python train.py --n_layer=14 --d_model=256 --n_head=4 --n_kv_head=4 --head_dim=64 --d_mlp=1024 --vocab_size=4716 --activation="tanh_gelu" --norm="layernorm" --norm_place="pre" --norm_eps=1e-05 --positions="learned" --qk_norm=false --attn_scale=0.125 --bias="all" --tie_embeddings=true --parallel_block=false --init="normal" --init_std_qkv=0.0698 --init_std_o=0.0132 --init_std_up=0.0698 --init_std_down=0.0066 --optimizer="soap_variant" --lr=0.00536 --lr_mult_up=0.669 --beta1=0.95 --beta2=0.99 --lr_head=0.00747 --warmup_steps=200 --schedule="cos" --final_lr_fraction=0.03 --batch_tokens=65536 --seq_len=768 --doc_mask=true --train_tokens=208200000 --steps=3177 --dataset="wikipedia_en"
Each number is 128 + 24 x the weight over the matrix's rms, rounded and kept within 0 to 255. Layers, rows and columns count from 0. Numbers have three digits each.

# q: layer 2 attention query, 256x256, rms 0.0855, rows 0-24, columns 128-255
# k: layer 2 attention key, 256x256, rms 0.0807, rows 0-23, columns 128-255
q0:122165136111138110153058124136115171131120136110146145107151114159118109111094143118114127091143137113161136130093105118119111141108133125099100098128092157121119118125137106103135125161065129167194107138127143144120084150114102143109143105128120113111134121162073103159162147101122118147106129125103138163121144120098140120124111159130124141129131130149094100131156125110108136111122
k0:111138101166109117127095114141149111155132173144136101137144159131110171152148079130125163149154120118153099164160126132105163149139128107140135131090111152126110125099129156153143101117157122123098111082157108112106157102141175130130121154132101125171123116127181122108123102118136126113149103152191131130102105139110111130189115107143138096109125121105126143078163135131129109154153
q1:106146141094140125138129121148128109126136121114124130136144134141095162155131126143113121071123123123132154120113112152100104132130143127134074133073120106121146155091156140147147133098156146151138142132141087126100148099134172130150110118083113126121113143148174130117102163129138121152093148142128107116156118111131154130146110161114114138140138150150103124137112145112137122142113
k1:108120098101094113126161139119135087150160094140127128125139117153138104130095116093127144145146152112129100170115172093118122126166119115115127169128133152147157106147101112127118123188151139131137103138107129122138089113123085128133121112151137123113133128124118127123160070122136161133118126141144131137066125092108101172099148146083146118142147069126098141098124132145110116129103
q2:140110113114107162102140176158132133125127126121132098141109118105134163137104139152094152141092097134165096172150155103134140123094108140114113131133125135133169126120138134122126132096138086106143103141108136093131151126102095163115133142149119114185169115129155146127114168128122171126112106175103185109127037139131158122121101062114122127096085124114136150093124117076118119165139
k2:145119135082110148149109103090134111133099142110139130121138153149137127143133157078121108126155155144083111086125119106101139109167108142122119125096127123154165104140126131126150128151135126129150164128138147158157095090150155125144101116112147164103120157149103082103088121124107109086147144106112108102156141136114136137135121152168089115138140126158160091108090126111144154105125
q3:092156118134129155118138144129091131139145135084162104109161124158101130154157133121147130136127103124113191088138131129130142142143153121168151129126128158106103134098115120125084134119162133122097113154142123105093108119152104106096170175147114130158135120137168140124115142076117119125095091102106159143146100108122116133133132154140119044136129133107111088088144123144137127127151
k3:120158135129107097140115109089148116131143165096144120140139131092116121122103130095135114119139151180121134142129108150154102106092083163118136102178154103110145137141101154102123141094120117171102123100112155103129152115157134104083126090102120120137127137151121176149108127129157154142187192136148118131115107140117116125127132081175178151122156131109093123159095077110138088112141
q4:148104156131120126181101153119132122138089061167083096137113146121145139139129093138155149113175140114106103108151145142128116172109102129112112125118127149161138101130082121153142123125170142117119135102083144108087150159132123135136114128140101118105134170134111100106138165143135141098100120146152121128155130111135069096129123123134170114074093120143123131182111100091140089099117
k4:121144099175144139130125116135114130089128069120131169107125136095154121128133161118126142123124119132115143116131144147107143135137150123092134138136113110126121110144117118135138177134061100099150097135136116113133148139080163108125120142134153150135143141096124159141109107153141131090112107137103125114116132122131126103132133112085122122143101135106119087106123107127145134143134
q5:161114100139114128155173126113091148095124125092075164092128140104096145128094102155128079090141088167122125126190097188152129140154081119134145088110153121119106122130150105130171092142129153115108156096146121135099122124135161124132155144138122145156083134147106112135126159077113092163095086150114149127102136165111184116073059093147109102121121149152131147116126141140136132116131
k5:161134139151134112117138108145163135115129149132141129100096114142090165102150118114142169154136154113118142080084159087067101122153169141111157133120086088095094110127112146120121142121096150101079094074118149118137159119122127149102157114138120114153127128142146083167161161108101135148112145123127109134146138151114116125111153130154123105113132100130121142146169115124130076130135
q6:132091167148096151154112165156104141127133129112089156095118105153105118112111124150121121151121109147145113109119123147141118086108128138109124141168155153119114123126134109133151088163081129133122115114116137155125141131127136091139128128140077073111188134141135119145149156121146125135126136159147139176156118136134114087080142130093154118101176112112129133159121127132143135122152
k6:127159110144175097151111113157121108080125142123146120125141144083134155071128144075127168102141151137129161112089102130134169127163133140149136100103111132140118108132172163049121133094143118117117109145113112128115099101129158164093130133142159154138099122143103166130141139085129128146150141125102137142109135124122088138145120138121105118116131105083125127122170179153104117144097
q7:138105150140138161119137106126078153130187137136149104110114104144143138079190125112158137151089145085109150094096126109088122145142127096148140120123091142134133127121123154117108134179120143085120087148143129082115135129147131087118129139129156131102153142114062099112110109129151098110161110103135118128148141129150120115122131150116111186139205125096088098139145137134131122115110
k7:147152111142120116102118153103114134140084103123121088156134124095163137147107125112141161106126130143189101128074073126131138080084133136113145154116128133114132127138131136129152084112145099173159120101098117113186137115147118120104117105138141153144133122118193147130132144132140166123157125115143140120096089079111142125168123138132169104104105121103107127129110139151148140149139
q8:163101129120134134174104126098137126154063117153093135077121120081152116161163126134102131160140119138136111124110128142108097098091149152124166161081087092104110126130120111162104131118126154142077106140138119121168152112084142102123163148139086151131156161141137123145139140123131143125104167141169142142129149167080113158116099127169091121168133146090141164116143120115112103118206
k8:139117103124151120116165130120163148180170162109148123102159124114129103114114127082106133161110103127139149107116073137128139141117135135131129138136119153095166094113136100122129107160144152111134120110135147170123078155111153101099142135102118086132137116159097158109155131143122160148136134118109089104151172132169146136138136108141155167117104140155099148108144145140151119137073
q9:129121137174124141095135147149152145133131104121187123157140128111144116134119109146139093119108143145139164120146099116146124140132184135150131150147144160121146144094135101133130088145119119139131124101167144125110107120089141154124133136182147113146127130119150136079145160159092045156149126155104105129112166109138133084149097119141148160148128151127077108151171151135127145122144
k9:129141099116083193132137158131175161146162126214116120108159118124139104099107114126130141139136134132127141114085156178131105098112100124149160125133131087144166118134143104106128128146137109162147131149120151135164124106154094142124126152159116105116098142157121105155126103117159112144111096094091141139141121140141078107127111145128121147120141112144131123088087129128150157129107
q10:134102135155134110175121129107120133139118100103132101131145103138099123112136165147097137175146105120130110123125126118130155128135137160127098115148181128153111130103127118089146141138090123157123135117141144143104152139086101142135123125134137145108126167140098141114108106111093092126157103126131152135092136111113113134131153105143123141166123150160109146104150127113068111149154
k10:091130134109144139122135135128135111159111109173130106187112146119139120130151136100167160077127158145122100118154132126157139147152118127164135155114115121105161126144144111116155167106125129156151117166128121091115113113127135136115147132093127143099150081132129087145078133126157174141099150170083135118101126158154118147147135135137147131087126146121161125128144122159122158079101
q11:155148074156117141128141092136102151088113094136121137088155118140144156119146118105135095122113151132143129131127126125136125109125132144168153136116144116129082127138145095138148119121136145117109127093152107142143142122085147109081125100128132098130114153152141127157139129146110132089128185121120139115126111133123133112128121152134101179118120119125131126126132122105059128139113
k11:128158092112137154169146116129121125114152115106171105137126115120100124104164145109129154122137103109137115132136142145098169124134136132093113178128133149144119143112070131098157123136150143077147128126139124140093134184176128142179106140142140132132132147102131133116109153165093143120128104126114144137138167107134161106141128178146160105108106126173144109129145080095122123083129
q12:115110144149136138154152124122105117163117171136157095111143114129132182133114173135158115140145137112125116117103132082094129150124085171098094160142145119083117117111132119095108133142116136137114127141132159145174094154160106107131130121135103105163159091152116139112122122105133132116115135116151106116131087133163112131150153137156132060120125145104107093159120141123086113117095
k12:117134118181103118108119142159147128122118114144121100173102133069141077107083147121128131120116120111105139119123099113147115091061139118161138134145102141141128143133169133176167128141101122125135107107081086102104158133111089098137114110083155106149109103085180096106125156160118099089155129130158088156130177110124116123120132141108097119121117087120141158131158114124144141132147
q13:142143153150140101089149146146126093162135165141131099124120113116132127123099137143113121146116117120117156100149099134140102147165173129075146152156130112174110138148114120129151111116079134116099099152134142154089117120147136111157175164096102153098107123143091102143115087156122138116149121145135146107165129108136128155145130118116094111142104130120144128155120113164131143107113
k13:143150071130128112089144135145142161124114103141142115115134077114104130142132102132131122142139152130145106140087120120121139142134103153147148127120109145145073089117161167113144123155118157123146099082160144125129157126132147121111108156132116124103134149105138134112123117127109126088131169131171131118103125089111142108181138102112139168141161122121088101124165146104127135140119
q14:137151123129130129122140124107126114138123083112136107160153080136131142101132094135115135150129145148115152177171087118096172131119125088141126087142093130110092150140119146119180103102138101131138059103195116099106178143157135110156132092119156130156113106156114114093135094128125089122134084112152140153137131148106125156121159152156145119137159125141135110110144137090179133117143
k14:150107158141139117144107122089121145130127121152132138093110141096110120139086130119144119133108154108147166085095130115146129150154160117131136154092086139154116124098119075105114138169104126160106114112085138159140127122148155146116129124120087114148130117134171132125109124103108148119156106155087155152114110141150137110098125128099119128131110140124146155130126110140120131139113
q15:105116114120086111144134144152144100126114097151153109132137158146158104119112132087118130123146119140150174129134145111108126118183130092115157142122132112144116152132126151119126117113104074089111095109118160098110153149093126125189104109116146107108143138114133109141130123125121139140113125146138179110126115112127082140134163154132129132123147135130123143140158125107146098132121
k15:142142150134155094106097124129086157130124153149113130139114137111118113137124123113124128179114108121089132182095104158132111145082115115175121106165070123142154143128160140172158146155182109174138118154120135123134154140114125121114145147121105111103155095109134162124124144131142143192147134134121151117146100119101179115118127123131137176162097138129145109170125114135067130105131
q16:138146141102111158082102158160114143102115119092164121178167141097138124131108121174159126113104152136130122106148123118129146120162133138171107098092128132091126148109147145120153118107145074089138109122130098102152104152146132108152102157128169112172111147130133136095138120128093114114146113067091080148109152142152137089111114148128132132144139131139110128143148126145154119125104
k16:137157112137113146123171142153135123161124148142094157104111109114097143136121139110093100152121114101127131148131172133118159111106106138106158128111081122103132146151120113121122132162075106162115109167120139142117101136132108135113139155134146116154084129135137093130185119115173104127145165110113153108167150131126109126101086140126106113114126105142109137126148130170193106147133
q17:106157146151128142145139139149109103153148135159129103130127167122124085115124076144091145153134139119107073086163134093150109127140149108138120147132073159126114128128117116129155134135108134104111109144146120150109124140147132110134097131115097094158111085100129143140120113119157143121141096113118161121095150106140129151112177113130078089129147107142133122131133136108147162129122
k17:150109158144119075118128122139137101130130156131140147134121120145099129112098140147128149138145113149138141132125126096147160114102135140163120133106110129139139154149116126087113118108107127129136125099153074102115139127084155104139135121095104150125108162123103120122100081100102156128106145116110148165152140153131152111163124156126103174115114128131166122113124094134098129120148
q18:066134075092120119127109149153134131108139169132114130136151151150118094151164141138135115157125105115146127138095104132136122119143132159133126129117150111174092151125126125166140097134120120175169145151122146149141097149129105121148167111127117105126165149158128153132142088169135155147120106140108132173084123130164162126106165130094157136163115151139142158125144140119158134138126
k18:151117142111131126083144097129126142111134138152107134118137105133170147087122164124180096109099133124104171123133135144134095140130134108137162119155093153104133127112128134123099103116107130128110097122122125100131119137144141119140112108132130141096126134077105150129115189122111122150138115141144100133108187128118136147129119139135134161152162110099138147126147178082148104107080
q19:145121113124141164187188104083096107104160144112108131107143133149131113083101103121109111170131115145146138115157105125103118121100104124107115137081089138130171151118110096130109120155146144152119112104155162115152126122098133113084118131152155132109128109131094160167167193119118138111157099130105114146102109143124134128095077163143124128153127152102108073105137083102106132107074
k19:109129109128148133120090129146095159157145095155161087179105118120129114161180180139141134120094115137123121119108149126143123079159114122183095133141133112106132095150159146139170137130136103131133126116156120138125158113138103121153127116113108112149159167145124099152108156127150111127152156106084144108129144128095100142134160142105080130151116136156116195138168150108115108145132
q20:129127124148135107094163155155128155155157112119128147106130112112114142133083146120116131164086139094134130126105106124171119156104142144107141120136113120138112158150104122163149134148126166154140112182140137145123125142140143119130123159129132094143127102113104144130134122139096094130098148124167095112100132107155141134135150128120096121145148116158129132131140093130128113136117
k20:176117134166159157154129133128163142123117126108182124129142188174114155117171144137104133102162147136140112117112192098126125111150082124130083145136112151125144129135160190088153115105113120153147113126162143153142130153122125115162130139170136156136099152134145137088146127117109143143138129110117104165150104126154141084127128170114138131140147110159108144110114156151106141128142
q21:101112136172170111104133141080174130105157117152142129144166128128139119168122133123112114074167127126116109151146153125127087121139109134117111106100157155104101135142131148142137138142091129128129172157130153122104119121101116129120136125157098094131168162124133114118156115169118081093131140159151131112103139157141139113121140136157172136150143164126132124149118124151149143144136
k21:127137134114131116112144117190064126110130091120130139093139111130092127095072102128128112142091147105122121148133164122109177161141123129125130152134115092128171102096162142109136139118155111114160125080127098108125135123149149151107129125136127105130100089174129140177130139115116128134104096174099123135110134075132084076113131131122108125167151113124091145124126098143123149097148
q22:109110121138120151091099092117144139117141081071108155146114101149153120142132172107129160159123112112125119139093133129074112100098160147146167113117144150078126092143124095113113158133161072114154138139118106114117147159163111136132109164119149149086144123132159101136131143127156116084168120144103129132138136145094107126102161134136150122130138134113128136104080096160115151105166
k22:127135170149132089169143140137122117128093104113075127107104181138117164112129144133127101085121116145068147125120087140141164140107151087116090152107135106143123130132117132124136124095140143096112118142157130108102088092183144132085120146127106092099117147152117140145115140119116140201089125173139099116128133117134094159115100149123150108135109134115110159158127112144125126140122
q23:130120131130127110142133128131115167158136160087107140098131117096144131133120084138130144132112081099139151111103113135083106132101110130109124093116103150148108166119125102092174144148116125150105137136123123110119118108119107095106134124125129130116105144123124113101137105132170098092120112093113107159157112117102118151101095130169181140164151147103117134115129114149109128103059
k23:149141154153104133126124089155140137139085137154151123112152117121134144131143159131110114116139154138157129126125107110119164136126098134124095152120120102128107116143125160126107099122093112158181164130143147120160122128120152125118141121161135145118097113074134092118116120108154078117066095150130142123146130134151140094187134097102059140134122172154097140106121168098125108104130
q24:136153137122128124118153123118113129139139131119124136168137152158108125117169114117109117115120164159158099119136131144122122133136127131116166139153136160127139113134087158116117131133108137123134139178121173139156135153110120155112125123141140142108151135127153157147083152132146175116117099137155157137109153111101116159163127135148098156100125132096141107095159108121108138126072